Weights of a small transformer language model.
Architecture: learned positions, tied embeddings.
Each number is 200 + 30 x the weight over the matrix's rms, rounded and kept within 0 to 999. Layers, rows and columns count from 0.

# up: layer 5 MLP up, 1536x384, rms 0.113, rows 1378-1413, columns 192-287
# down: layer 5 MLP down (transposed), 1536x384, rms 0.0416, rows 1378-1413, columns 192-287
up1378,222,148,227,170,172,199,267,181,208,265,219,154,239,160,217,254,212,152,243,190,230,191,181,136,208,268,199,224,163,224,179,192,200,212,203,164,173,201,196,179,189,198,174,209,198,175,193,231,180,201,195,264,160,238,159,177,212,195,224,194,231,211,178,212,179,207,177,194,226,189,150,210,240,273,257,187,231,168,198,178,251,210,198,178,223,150,156,194,210,163,222,209,179,174,220,202
down1378,241,184,195,184,220,200,192,169,231,240,225,229,197,230,221,219,213,218,195,204,197,213,182,195,193,240,177,127,244,177,199,219,212,220,194,176,155,159,212,177,238,214,225,179,187,236,165,176,188,180,197,145,213,217,202,166,208,254,205,203,185,168,171,183,198,249,185,193,146,204,216,223,175,211,170,261,168,183,202,219,211,185,262,210,243,214,221,208,217,195,219,200,149,223,242,207
up1379,199,230,187,196,194,203,150,185,191,193,204,148,196,217,193,218,188,182,167,173,140,189,227,180,165,196,220,197,216,200,194,184,191,186,155,206,226,157,180,259,260,253,244,248,136,216,219,189,188,174,229,250,197,213,163,146,196,205,154,218,223,186,210,238,179,215,215,160,218,209,238,220,189,179,159,163,192,214,211,193,128,163,214,265,202,135,219,182,183,194,213,237,229,107,210,184
down1379,177,259,151,172,248,217,214,240,135,221,197,214,211,202,182,223,220,208,121,156,207,182,170,180,205,172,148,208,220,232,218,199,200,190,199,211,190,146,197,202,194,267,170,262,259,197,221,145,184,226,134,177,199,242,177,170,201,241,164,165,256,161,224,179,211,193,229,190,226,216,201,230,237,267,229,189,223,188,230,195,231,235,134,168,163,199,217,208,216,167,193,220,203,179,270,268
up1380,179,203,186,182,187,152,239,202,187,190,189,181,174,182,149,191,179,163,175,219,253,215,220,146,118,147,185,179,217,243,148,159,218,190,214,248,188,213,232,231,194,206,164,186,188,221,234,220,169,264,157,178,220,197,225,193,150,207,239,170,187,239,222,131,181,152,229,252,163,140,227,251,166,181,205,149,177,220,161,206,218,167,214,211,196,138,284,239,203,183,157,192,179,211,182,234
down1380,204,202,242,194,266,165,222,177,192,184,177,175,156,182,214,246,198,248,183,212,232,196,246,179,229,245,161,257,232,216,185,207,196,154,214,218,149,208,240,237,168,244,180,211,256,235,246,217,142,189,231,203,240,215,183,164,203,232,210,195,191,272,244,212,232,244,225,163,204,192,123,212,165,150,211,149,171,202,212,199,211,248,222,236,144,168,165,182,219,175,170,220,206,184,203,187
up1381,239,159,225,270,143,198,240,209,231,150,249,145,236,151,229,172,212,220,237,183,187,228,261,220,224,189,242,230,211,187,218,201,120,176,245,186,244,195,185,219,208,230,210,191,305,232,167,230,168,226,178,226,219,191,215,213,203,236,279,139,142,208,191,201,166,141,201,251,244,177,218,218,186,211,215,199,232,228,189,180,198,175,215,175,209,187,189,266,216,181,167,178,208,188,195,211
down1381,219,147,132,171,232,165,193,191,174,174,227,248,243,218,194,152,240,193,242,214,257,180,180,189,204,244,211,159,211,126,175,181,174,121,162,207,189,156,249,205,215,178,167,208,264,213,161,187,241,157,181,236,201,171,162,209,194,142,205,250,229,219,138,201,144,184,108,241,220,144,184,211,184,190,138,179,191,245,232,118,216,201,211,145,193,233,209,218,273,209,184,231,179,209,211,163
up1382,206,210,204,207,219,199,169,205,195,141,185,190,199,219,178,224,199,230,210,206,228,245,191,234,164,242,186,224,190,224,187,203,229,180,220,168,240,209,209,199,205,248,187,183,224,202,204,210,199,181,220,149,218,182,168,183,197,193,172,175,159,189,166,180,251,133,234,218,207,209,256,164,187,181,236,250,245,194,247,155,162,211,245,209,196,232,243,259,193,219,206,188,216,183,181,207
down1382,209,188,219,214,154,198,206,182,186,191,223,224,189,142,212,154,220,179,215,204,198,162,185,196,212,203,196,144,223,169,193,191,185,195,237,212,132,128,201,185,199,173,185,240,174,209,198,212,201,173,218,174,208,243,140,187,208,213,196,217,235,172,197,205,191,206,219,206,224,202,151,173,237,192,237,189,190,179,174,226,259,223,192,219,181,178,202,185,211,171,220,159,213,251,254,133
up1383,180,172,204,168,151,242,220,288,255,201,141,168,230,185,153,193,197,216,168,239,182,211,149,206,198,226,207,217,210,210,180,172,174,180,232,168,179,204,199,247,176,179,216,202,132,154,199,170,159,167,183,205,210,224,198,202,129,189,158,178,195,235,196,168,120,203,240,195,256,226,255,198,194,234,201,187,188,206,186,175,194,214,213,207,203,180,211,186,196,166,208,176,208,203,226,232
down1383,201,167,204,200,164,202,173,242,204,164,215,203,226,238,153,221,166,170,206,186,160,181,221,217,247,218,227,253,164,107,179,211,183,213,186,192,162,183,179,202,245,240,224,161,188,151,139,164,182,258,176,212,186,137,222,234,242,234,266,253,220,136,213,204,229,192,195,187,179,228,246,196,221,224,188,218,169,204,168,215,172,201,214,184,199,203,201,176,194,183,169,203,177,164,249,199
up1384,237,236,176,170,211,175,178,214,239,184,236,270,213,162,164,220,185,191,136,205,180,191,179,195,230,191,242,196,192,173,161,218,181,220,182,173,202,219,185,199,209,213,169,215,238,161,209,206,265,227,229,202,294,185,218,167,186,180,208,215,199,218,231,206,215,225,286,199,197,238,149,194,265,250,205,227,172,211,169,200,174,165,220,231,185,181,237,166,211,178,164,181,188,222,162,188
down1384,208,198,219,209,170,180,215,220,205,171,187,193,239,211,196,219,191,170,246,218,278,222,211,177,178,180,253,288,212,173,168,274,201,171,243,191,145,193,213,179,221,215,199,166,188,224,121,207,172,181,199,170,222,171,259,222,199,176,173,194,244,177,176,190,217,170,129,152,233,199,241,229,231,197,234,193,206,177,189,197,179,243,224,206,190,179,182,203,173,202,234,250,200,214,241,192
up1385,212,241,228,174,196,230,196,197,232,223,226,134,175,220,255,207,192,225,203,250,168,175,222,211,164,220,239,235,215,197,199,223,217,180,184,235,187,181,182,143,213,190,202,222,177,192,242,195,201,158,217,175,192,214,174,207,189,246,216,207,231,193,208,156,175,163,238,231,198,222,180,198,169,219,167,247,232,237,231,196,178,228,183,196,181,235,216,209,200,169,240,155,195,204,174,202
down1385,193,219,237,187,160,200,200,182,246,177,159,216,242,162,175,214,198,183,211,233,183,180,235,162,189,178,221,230,196,200,114,163,169,165,172,175,245,152,166,188,221,171,191,235,187,233,192,203,257,198,181,217,216,202,175,194,198,167,186,151,173,186,245,186,210,195,164,207,189,201,192,239,217,222,232,181,183,242,183,191,209,248,229,197,207,153,198,228,247,242,182,162,197,213,240,173
up1386,203,242,181,200,220,170,235,201,240,170,224,195,185,157,148,217,198,154,217,194,242,183,153,183,190,210,198,222,188,217,213,260,201,203,201,136,198,195,179,169,216,200,211,228,208,181,213,191,191,208,241,177,199,193,155,200,217,223,222,203,226,182,209,215,182,197,201,152,228,231,213,198,230,180,144,211,239,171,224,209,188,174,184,223,258,174,206,171,249,188,207,219,249,247,188,227
down1386,187,199,247,207,200,224,194,217,170,205,234,198,127,192,166,185,190,200,154,209,203,199,228,155,183,225,237,244,189,197,171,250,203,256,259,210,215,175,166,176,202,252,239,227,199,180,204,241,169,170,203,156,202,230,214,290,184,247,213,214,203,217,197,169,164,209,208,218,232,191,215,174,178,194,252,184,183,213,166,205,208,210,232,244,251,127,143,164,246,209,187,243,205,229,237,193
up1387,240,158,201,193,192,125,182,211,159,199,223,147,252,163,266,124,218,210,204,234,239,235,191,204,220,185,171,156,198,164,185,241,176,208,209,195,177,218,203,197,157,226,166,193,197,150,261,212,175,191,212,222,183,202,237,188,235,165,252,167,202,237,234,159,207,187,225,230,198,187,273,244,225,208,156,224,188,174,171,246,253,262,231,201,235,193,253,197,217,201,177,197,209,192,216,182
down1387,169,140,178,187,174,214,231,152,153,181,224,181,232,188,235,229,215,204,130,177,199,230,191,201,211,181,204,215,167,259,205,197,223,178,250,224,182,182,255,269,165,176,158,222,168,192,264,232,236,172,242,166,196,157,186,215,146,200,164,172,193,184,224,176,182,147,229,230,177,201,180,231,229,181,213,201,197,181,182,184,221,193,252,178,176,236,235,211,239,192,182,243,224,189,209,193
up1388,166,160,211,199,174,283,175,214,158,229,188,205,168,198,222,254,255,243,236,187,196,264,181,226,141,214,186,210,206,221,191,177,190,152,155,214,174,213,199,277,219,197,177,271,218,232,228,114,187,212,158,195,177,216,211,290,207,131,230,212,243,205,194,232,220,175,174,214,168,194,198,226,165,207,175,187,140,157,188,177,239,251,195,195,254,216,182,160,195,194,188,188,198,244,206,192
down1388,248,231,202,202,209,154,183,270,207,182,195,201,189,152,200,227,233,200,203,181,179,202,220,228,191,199,197,141,198,239,163,236,249,169,222,235,222,220,207,192,196,204,262,172,166,169,183,252,205,178,230,219,257,244,208,207,165,208,214,198,239,179,165,197,130,174,220,205,201,198,210,177,215,236,246,177,242,192,202,237,165,206,196,196,199,240,168,233,212,216,175,191,199,211,174,216
up1389,187,205,194,195,236,201,249,208,210,210,196,210,238,187,217,228,190,215,209,206,218,199,206,212,243,199,150,179,233,184,222,249,166,175,201,227,202,179,176,136,173,150,221,233,246,194,173,209,205,172,231,206,207,177,233,222,258,235,153,184,272,183,207,210,155,197,196,165,244,235,176,228,157,229,185,149,194,173,227,204,213,198,184,152,228,124,194,200,217,217,211,173,155,181,222,193
down1389,202,175,174,190,182,237,148,256,184,187,203,195,196,228,193,202,185,206,173,153,236,199,233,194,191,239,211,212,202,221,160,222,220,230,158,179,207,194,178,233,179,183,252,191,224,194,219,235,226,174,192,217,222,174,212,203,204,228,209,206,213,198,152,156,219,181,222,215,160,147,235,195,213,178,107,198,223,213,199,246,126,195,221,213,236,236,172,271,229,113,219,268,231,231,198,218
up1390,189,206,168,180,236,205,157,183,163,172,227,145,212,176,219,208,192,206,217,197,235,239,168,213,175,195,203,165,176,229,214,239,165,158,212,232,203,224,213,161,177,150,191,278,239,183,204,192,213,188,233,189,226,218,182,183,169,181,217,211,194,205,212,177,186,211,190,206,196,174,219,156,222,217,186,274,163,227,200,202,212,172,249,218,179,156,200,194,205,258,233,179,181,217,184,186
down1390,224,224,184,172,179,206,170,196,181,210,179,246,211,253,190,210,213,220,206,212,194,199,203,261,175,178,168,181,175,168,204,230,178,200,209,112,192,165,179,147,211,168,267,234,224,174,161,185,224,182,253,203,152,176,221,171,207,165,178,235,164,231,174,167,247,180,221,199,191,199,192,241,159,180,207,234,207,164,166,194,227,213,210,229,164,186,166,166,180,204,205,190,161,142,204,194
up1391,177,251,243,222,224,181,195,204,209,240,121,161,192,193,216,183,219,232,151,246,179,185,167,148,226,180,185,199,221,255,218,195,175,158,214,202,197,183,205,120,227,194,227,163,156,229,183,207,211,204,209,180,171,194,158,184,233,198,174,167,175,252,211,173,172,188,215,221,197,215,189,235,223,220,190,214,156,131,246,214,223,196,202,168,202,212,260,208,175,258,245,179,187,190,234,192
down1391,208,227,180,128,224,160,235,188,207,192,221,239,217,188,182,192,188,165,240,240,177,187,211,149,149,218,212,138,238,227,223,277,201,198,205,210,177,211,198,203,232,170,177,166,259,237,208,191,193,180,175,207,222,241,142,228,196,199,170,219,180,165,224,185,219,264,241,238,179,164,164,186,164,257,242,209,238,156,217,180,217,234,165,141,209,197,191,160,184,262,221,175,261,172,243,203
up1392,227,156,150,211,222,155,176,190,176,190,169,255,202,217,236,250,192,186,140,202,249,160,134,218,205,198,200,188,169,183,207,201,235,175,188,219,214,219,198,192,184,155,243,152,199,252,219,109,232,193,171,219,146,190,193,223,192,173,192,213,219,148,192,179,227,157,151,205,172,194,263,178,162,269,256,175,210,215,202,205,206,204,160,179,199,172,224,171,163,236,186,225,180,128,225,187
down1392,217,211,257,194,236,207,183,221,165,197,161,180,230,182,187,156,186,139,273,210,250,303,247,191,145,258,230,199,198,242,98,185,152,222,188,183,136,241,181,232,211,165,191,205,149,206,196,188,197,187,185,144,224,212,132,184,147,187,218,196,158,229,235,228,235,257,184,196,192,177,201,151,195,173,125,203,195,159,188,123,164,203,246,124,228,151,194,216,270,205,213,155,181,206,228,196
up1393,205,148,227,192,220,246,166,227,223,220,177,150,171,159,195,186,143,244,259,200,214,202,149,206,197,178,160,217,225,207,149,201,197,224,224,223,155,216,203,206,194,199,186,194,225,155,170,151,192,182,245,225,214,216,172,187,201,256,244,142,203,204,213,230,224,192,178,217,139,182,220,222,171,175,214,161,244,193,182,212,196,181,184,217,183,231,221,198,236,214,173,238,244,170,213,236
down1393,201,190,142,212,224,213,199,232,198,229,179,218,179,286,215,191,177,206,239,173,197,263,170,208,192,201,216,241,181,222,249,210,259,224,146,162,240,184,186,202,241,186,184,182,185,179,169,197,220,250,186,138,189,232,212,203,193,213,246,215,146,222,196,179,210,193,201,174,183,261,198,205,132,244,219,195,169,136,211,219,193,174,173,217,273,178,188,189,160,165,198,214,188,189,188,144
up1394,215,207,188,174,178,257,186,175,219,175,214,209,207,212,203,198,217,209,251,202,209,218,223,215,210,200,209,157,191,178,223,222,188,188,171,217,207,208,207,193,175,225,204,214,187,202,187,237,188,218,246,211,239,191,180,203,176,146,207,205,172,181,180,281,249,217,165,207,196,183,168,183,172,196,161,191,184,207,170,234,190,173,213,220,209,231,216,194,275,209,178,197,189,157,205,197
down1394,190,206,191,106,195,207,266,194,223,221,207,168,182,180,185,194,226,232,210,197,198,221,205,138,163,196,182,203,223,186,120,177,188,157,226,144,169,225,196,184,170,237,188,140,205,197,220,187,167,206,212,183,210,204,134,202,149,180,193,255,234,158,213,225,221,212,197,192,234,138,214,167,193,221,172,233,176,175,191,182,202,204,259,259,164,203,190,224,229,211,154,204,203,252,224,185
up1395,172,181,170,117,176,220,250,206,305,213,187,205,197,197,185,203,191,181,161,136,179,162,230,245,175,198,160,167,198,257,196,182,173,199,167,227,166,201,225,186,122,221,255,189,171,200,210,244,167,150,241,214,155,211,198,191,167,196,165,192,226,192,169,255,223,195,220,209,235,232,206,208,156,200,148,185,228,237,218,198,175,133,225,232,182,138,209,201,170,195,202,164,176,192,172,194
down1395,199,175,180,243,236,222,209,187,163,251,268,148,231,181,228,197,224,235,187,239,209,253,173,187,247,206,254,264,201,184,220,260,201,126,184,191,181,133,201,219,166,159,200,208,200,174,217,250,199,162,194,205,228,152,215,234,172,204,178,199,165,196,227,220,150,165,207,185,225,186,205,230,169,225,151,204,255,227,218,161,190,186,192,216,199,207,233,215,136,210,216,157,192,242,220,231
up1396,252,203,212,223,226,248,261,207,211,206,178,177,122,186,221,226,217,155,188,177,202,255,165,213,192,159,235,178,252,232,157,226,200,229,169,210,204,195,216,163,173,167,198,183,186,190,194,252,189,169,152,191,218,195,176,197,208,172,233,185,196,179,187,201,249,239,197,151,201,231,238,212,187,189,219,208,174,212,158,179,183,232,213,169,203,224,227,202,217,192,251,201,223,195,248,236
down1396,224,274,174,211,215,238,178,144,204,197,189,163,189,117,185,255,219,204,233,150,213,181,208,175,187,182,186,248,227,165,185,168,193,213,199,146,217,216,203,271,143,207,147,192,227,230,173,258,210,174,178,185,212,189,183,232,220,241,177,195,187,180,194,174,206,200,201,151,200,178,198,187,252,180,206,199,200,223,210,195,187,205,213,196,235,232,174,213,162,213,205,185,172,176,202,189
up1397,182,191,184,178,188,147,203,145,224,209,186,224,196,214,220,207,215,169,216,201,215,226,238,177,198,166,213,123,209,250,214,190,158,185,215,251,223,202,195,234,183,191,208,165,172,158,175,172,180,224,193,215,186,169,219,206,239,229,226,181,202,246,200,189,230,194,220,192,229,250,233,200,216,200,229,215,163,248,220,211,189,204,188,242,164,189,220,193,225,183,220,235,174,121,190,227
down1397,211,216,216,232,170,199,205,303,180,210,189,221,274,211,191,210,214,152,225,187,182,202,195,226,227,183,235,238,206,189,187,177,215,163,224,225,224,223,169,262,177,189,246,169,169,197,127,161,174,244,165,227,250,168,193,195,186,217,214,148,235,187,257,250,203,203,222,221,211,168,203,219,176,203,160,201,210,196,179,174,210,185,124,205,180,159,216,203,186,209,186,175,206,161,214,199
up1398,196,235,195,202,261,214,195,179,216,177,228,200,137,161,217,152,177,135,187,150,204,214,190,210,194,247,251,219,192,202,248,187,219,242,199,212,173,214,258,232,207,175,193,168,168,220,253,219,184,147,187,167,212,168,193,204,255,229,225,185,158,225,209,227,206,224,234,206,189,204,181,208,183,194,193,225,189,207,195,179,212,147,201,147,262,261,197,190,191,230,219,119,189,202,248,197
down1398,235,184,155,181,199,230,209,250,141,177,196,177,239,223,239,184,201,216,208,240,178,182,200,200,228,213,160,184,206,167,167,191,201,201,234,164,176,130,206,199,171,214,227,230,174,232,157,253,241,196,219,226,211,147,224,194,201,196,162,227,189,175,241,127,195,230,201,191,213,172,227,235,214,177,236,153,200,165,199,185,230,158,138,143,226,169,185,185,188,175,199,226,187,179,162,145
up1399,265,214,250,162,188,211,114,162,183,198,183,229,227,202,195,166,193,205,207,144,179,223,190,212,208,221,178,182,176,147,210,185,206,175,217,208,189,171,207,199,231,211,210,216,122,149,163,191,183,210,195,193,204,133,187,182,225,152,199,186,193,168,173,249,143,207,172,205,226,208,187,140,197,207,193,178,174,196,109,218,189,242,228,214,235,179,186,161,240,216,225,185,190,159,236,253
down1399,176,206,230,205,214,202,187,234,184,158,146,208,183,162,160,162,152,219,217,142,205,253,213,107,200,245,217,167,193,234,162,235,195,256,221,194,204,231,179,265,173,135,180,166,195,198,146,249,243,214,172,190,237,201,201,165,223,175,237,198,185,169,218,185,164,218,242,219,202,169,211,158,158,179,222,227,162,199,191,209,224,216,159,132,204,200,205,214,218,194,213,244,246,217,152,227
up1400,195,205,188,170,180,204,198,190,217,208,227,151,221,184,199,196,189,213,201,271,199,169,205,180,208,227,197,184,211,260,225,234,205,200,171,281,181,211,172,190,186,190,253,183,161,169,204,218,233,189,179,193,219,162,146,231,193,179,242,200,187,162,198,222,198,204,150,201,251,198,208,207,204,210,166,198,204,179,184,243,232,237,181,183,209,216,162,248,223,151,206,218,197,203,205,186
down1400,161,212,224,163,182,162,216,225,258,195,201,217,191,195,184,226,219,218,197,217,135,204,125,216,171,192,235,233,188,178,213,189,174,224,206,171,215,197,248,267,233,213,166,190,216,183,165,169,169,253,157,195,175,181,250,230,204,195,149,187,227,255,212,272,220,260,251,189,129,217,162,179,248,160,217,233,190,216,212,241,200,183,188,261,178,205,161,179,168,200,173,167,224,231,206,218
up1401,233,166,169,200,175,240,228,227,199,175,218,227,197,199,213,235,214,176,157,203,177,175,208,167,201,171,238,172,253,207,207,213,214,177,193,186,199,166,193,179,211,245,172,168,260,205,214,158,196,157,223,229,154,149,159,194,203,222,177,217,195,211,210,277,227,178,197,203,206,237,165,186,236,196,167,198,182,237,204,196,264,179,217,203,195,195,198,156,189,205,269,172,159,231,247,185
down1401,242,219,209,190,131,228,194,199,190,140,144,219,188,103,209,266,194,197,225,206,161,202,181,130,244,246,207,194,189,175,158,216,157,244,182,244,211,214,150,182,262,214,206,174,191,185,199,246,226,194,189,191,206,216,284,206,211,186,204,148,185,259,204,190,191,153,247,175,175,180,238,229,238,212,175,178,185,185,158,181,179,180,195,216,205,201,204,220,200,203,180,192,223,243,167,184
up1402,201,199,160,245,186,226,180,179,213,233,188,185,139,222,252,194,232,186,177,154,202,170,239,255,175,185,180,173,205,198,201,212,194,198,192,189,172,160,182,197,194,251,180,190,190,184,178,149,169,250,246,167,142,163,194,163,195,175,220,197,183,187,222,188,215,232,167,151,172,243,190,188,207,177,222,200,208,166,185,196,207,162,189,183,203,176,173,179,186,212,207,255,208,132,225,194
down1402,221,295,254,216,164,209,185,185,146,203,201,195,165,190,177,189,155,217,204,210,148,159,218,205,164,225,235,163,237,216,230,139,203,215,182,262,214,206,222,237,187,211,243,153,210,180,208,233,169,180,264,211,200,163,200,209,220,237,171,227,215,253,229,174,210,191,185,220,184,246,178,228,223,162,211,222,192,199,163,156,217,198,270,187,194,215,105,200,178,210,197,212,207,215,199,153
up1403,209,252,165,185,183,236,217,206,213,209,178,195,167,190,210,180,271,225,227,267,194,200,218,201,214,227,154,263,222,167,192,189,188,193,202,185,232,249,188,198,157,257,178,179,223,151,185,224,271,275,164,188,163,153,237,200,243,220,173,202,171,157,186,132,219,201,184,214,198,165,228,211,190,197,197,215,181,220,190,215,227,170,183,177,202,244,245,223,162,193,180,163,200,164,245,235
down1403,203,231,233,187,190,218,174,215,227,151,203,182,211,210,173,231,227,238,187,210,181,229,227,163,250,227,237,257,192,179,210,247,187,244,182,213,189,211,226,198,254,199,184,193,252,176,139,207,210,189,211,214,241,189,191,224,164,229,228,182,204,178,186,220,175,178,239,161,186,223,222,200,199,190,204,221,214,169,233,215,213,188,216,206,156,169,186,208,148,188,186,191,158,179,232,250
up1404,211,238,201,229,163,205,192,175,213,194,197,178,161,234,158,207,193,249,216,191,185,236,175,151,227,221,142,152,184,217,225,179,163,232,190,211,192,209,233,216,180,185,226,196,170,178,207,272,181,226,168,214,176,153,144,205,175,194,227,217,104,235,244,167,265,197,219,159,226,168,213,254,226,206,169,219,256,184,182,188,214,189,199,208,182,186,175,219,268,180,206,131,202,216,182,233
down1404,221,203,241,188,213,224,176,254,199,230,161,153,210,149,165,179,179,261,196,179,205,220,169,188,215,162,271,211,241,195,193,196,130,198,252,256,109,170,148,241,213,189,230,224,169,158,189,229,180,188,203,228,228,166,252,186,225,203,205,211,224,210,198,203,216,206,186,168,238,221,244,179,204,213,142,247,165,236,165,239,208,257,172,181,173,168,215,228,251,165,199,146,238,170,229,190
up1405,232,148,197,223,258,188,171,219,220,191,175,278,98,240,237,176,155,171,221,193,249,239,167,227,200,208,265,158,184,193,198,205,202,197,156,174,190,199,180,175,193,247,164,188,176,178,241,203,175,214,165,171,211,163,209,200,226,176,213,210,192,233,174,241,206,245,182,223,180,213,201,203,179,222,121,152,173,166,232,216,239,167,187,216,206,166,227,209,250,209,164,186,199,243,283,220
down1405,111,199,205,199,221,239,155,210,232,293,180,258,173,161,175,200,201,200,200,249,189,211,242,130,198,209,296,215,210,173,188,218,170,193,211,223,226,206,190,194,203,221,184,229,217,198,208,221,211,180,202,213,216,159,165,209,254,204,222,214,189,154,172,220,220,245,162,186,185,207,154,184,211,182,200,214,220,222,188,254,190,227,164,210,233,228,192,158,222,170,227,189,203,187,238,179
up1406,196,198,162,149,206,181,201,194,148,212,158,154,252,175,206,168,229,173,184,241,169,240,232,201,193,145,194,144,177,199,258,243,202,235,175,237,140,189,242,199,198,224,199,182,211,188,228,193,180,219,228,188,207,167,172,271,244,211,244,195,198,222,227,204,185,248,219,204,225,223,224,214,191,235,224,210,248,228,218,235,225,215,210,223,194,200,170,215,232,201,186,207,230,175,250,137
down1406,171,199,231,181,231,244,195,191,229,210,198,175,168,192,225,264,184,162,178,210,188,190,169,150,193,185,186,168,241,194,152,211,225,224,214,194,199,209,254,174,201,283,185,232,189,139,217,151,172,247,214,216,175,181,175,207,192,211,188,217,230,211,208,176,197,232,220,209,215,173,122,218,210,199,174,205,192,193,232,217,210,198,241,195,211,169,250,210,234,183,187,193,211,215,210,196
up1407,227,126,201,214,239,227,131,193,204,199,175,235,204,143,157,225,204,199,190,205,230,209,215,238,259,191,157,193,174,217,213,230,247,169,212,225,155,229,248,200,212,188,255,144,205,148,222,199,160,148,223,204,202,184,116,195,215,218,249,230,170,172,164,209,196,208,120,247,208,193,180,194,275,192,238,216,195,220,230,166,237,189,190,236,258,191,119,160,201,164,179,194,178,246,159,233
down1407,181,187,176,204,210,204,167,148,137,220,228,175,235,153,214,180,136,222,255,168,229,192,219,218,247,195,213,178,193,197,154,178,182,154,134,190,205,167,195,255,209,192,227,146,223,180,183,252,198,183,188,189,228,198,208,196,201,244,207,190,191,164,241,131,204,191,183,227,229,199,159,297,165,201,164,130,201,201,199,144,216,182,207,159,187,188,248,197,209,199,194,226,195,209,229,240
up1408,184,173,191,215,226,247,216,177,247,184,183,207,217,184,157,225,196,166,201,218,191,192,229,176,194,183,209,170,202,175,191,207,232,238,152,193,224,200,148,138,188,168,222,205,254,204,191,204,185,164,182,179,216,171,193,170,225,176,208,164,201,127,157,184,155,202,244,193,218,175,204,188,245,199,193,147,185,236,184,174,223,236,223,167,232,195,234,193,217,182,219,186,173,223,194,183
down1408,214,196,212,211,226,134,228,253,213,178,228,240,206,186,176,176,179,236,204,203,169,214,232,223,221,164,195,192,253,180,204,222,148,219,163,164,198,234,201,220,182,173,235,222,175,153,220,173,207,222,245,201,196,213,267,206,199,164,231,248,184,200,160,174,224,225,218,244,136,208,238,200,146,198,208,162,186,223,207,191,185,194,160,151,230,180,206,203,192,179,193,184,212,159,217,182
up1409,182,204,218,241,214,195,169,189,197,211,191,222,173,198,229,150,174,194,150,193,186,228,158,216,162,214,235,214,239,222,191,178,214,175,221,232,204,180,179,208,158,212,172,167,213,241,202,170,207,139,213,168,211,150,156,227,200,191,222,214,192,216,166,230,174,244,174,224,244,143,233,228,158,203,239,189,192,253,195,206,191,186,184,251,219,217,205,157,239,228,192,143,213,200,233,188
down1409,233,209,200,225,184,202,180,212,160,178,221,165,173,193,247,168,216,179,234,231,230,173,231,206,160,227,174,188,213,151,225,209,213,241,210,205,188,152,170,196,198,190,140,215,212,194,202,188,213,201,177,189,174,199,190,209,206,187,195,244,165,207,231,182,199,178,194,212,168,195,181,171,208,216,163,199,241,162,220,201,220,237,186,201,211,195,150,170,195,180,255,226,219,172,193,229
up1410,213,186,182,192,235,163,188,148,186,211,193,185,239,199,206,205,189,227,193,268,199,185,155,238,238,223,149,249,257,217,205,265,191,172,195,203,232,206,214,211,182,147,180,176,208,178,222,210,160,237,140,225,197,219,148,218,185,159,222,240,215,189,157,214,232,190,157,233,181,196,225,204,202,241,191,166,194,147,178,149,191,288,208,171,166,221,208,183,229,228,182,226,274,157,232,218
down1410,164,196,201,216,117,223,183,222,221,102,202,209,169,236,197,239,161,152,211,188,192,145,203,203,204,200,188,181,203,250,159,187,208,147,160,211,197,188,189,205,191,192,231,208,207,249,246,194,210,200,211,216,207,158,180,203,213,225,185,193,181,189,249,181,180,201,221,164,247,194,190,196,188,194,140,207,206,228,195,164,241,160,216,202,156,242,154,182,185,200,154,142,143,210,253,215
up1411,179,174,198,159,182,206,249,179,208,206,230,227,177,150,229,193,188,190,158,169,189,257,200,209,209,176,200,187,220,230,213,213,219,207,163,202,198,180,232,198,199,211,188,169,175,186,170,211,161,198,162,194,221,217,156,180,191,253,248,204,232,224,138,172,224,198,177,158,209,249,154,214,180,193,203,214,166,222,172,216,190,203,196,160,231,244,184,154,219,224,232,208,198,233,150,179
down1411,226,225,213,210,202,152,190,223,191,185,196,188,239,188,174,203,252,158,261,250,198,150,190,192,200,196,202,211,165,190,171,198,138,201,214,220,239,206,208,152,172,253,170,228,184,212,211,246,196,199,215,209,177,183,216,183,207,179,177,218,225,152,237,171,210,161,200,206,194,188,247,196,175,220,200,208,254,155,225,159,188,208,199,191,192,199,97,174,213,203,224,204,189,196,198,197
up1412,208,227,200,199,182,198,214,213,183,164,164,206,213,208,194,231,199,243,178,180,224,160,266,190,214,128,171,190,129,253,191,178,119,238,174,193,226,140,184,198,195,235,199,192,108,208,179,249,215,209,197,168,228,236,189,203,261,206,151,208,254,231,193,239,178,206,192,166,159,125,209,207,227,196,158,154,179,183,193,269,179,207,176,187,145,233,159,270,163,126,178,205,189,174,207,138
down1412,237,188,222,153,188,202,194,197,160,252,252,268,224,216,191,191,225,189,207,173,214,183,235,163,188,218,197,234,248,205,268,249,232,176,197,250,151,203,204,216,204,237,225,227,195,258,151,177,200,172,185,193,220,200,206,135,204,200,224,239,182,182,186,242,259,198,237,207,259,211,203,275,218,165,167,146,241,207,218,204,188,180,177,216,191,194,178,188,235,219,210,184,214,198,138,195
up1413,192,187,220,202,191,152,208,228,172,207,210,188,170,176,207,157,195,245,215,225,228,206,191,173,196,174,242,230,156,202,185,213,241,204,177,175,218,195,262,191,202,215,195,158,203,232,204,193,221,229,161,192,258,184,203,205,250,203,210,197,170,193,232,215,186,188,210,213,167,230,243,166,190,175,181,160,233,209,187,209,137,226,185,197,215,180,193,202,198,186,228,177,202,229,184,213
down1413,136,188,220,234,204,202,180,179,191,205,182,195,214,211,248,201,190,231,187,167,193,210,207,196,263,234,192,206,181,233,205,182,207,151,202,210,190,144,151,188,231,151,174,228,205,246,200,205,149,208,200,191,228,201,207,246,200,242,212,199,245,162,198,205,191,194,179,238,240,190,187,187,204,203,127,243,245,189,211,246,204,243,200,193,201,217,235,192,173,200,177,217,208,217,256,143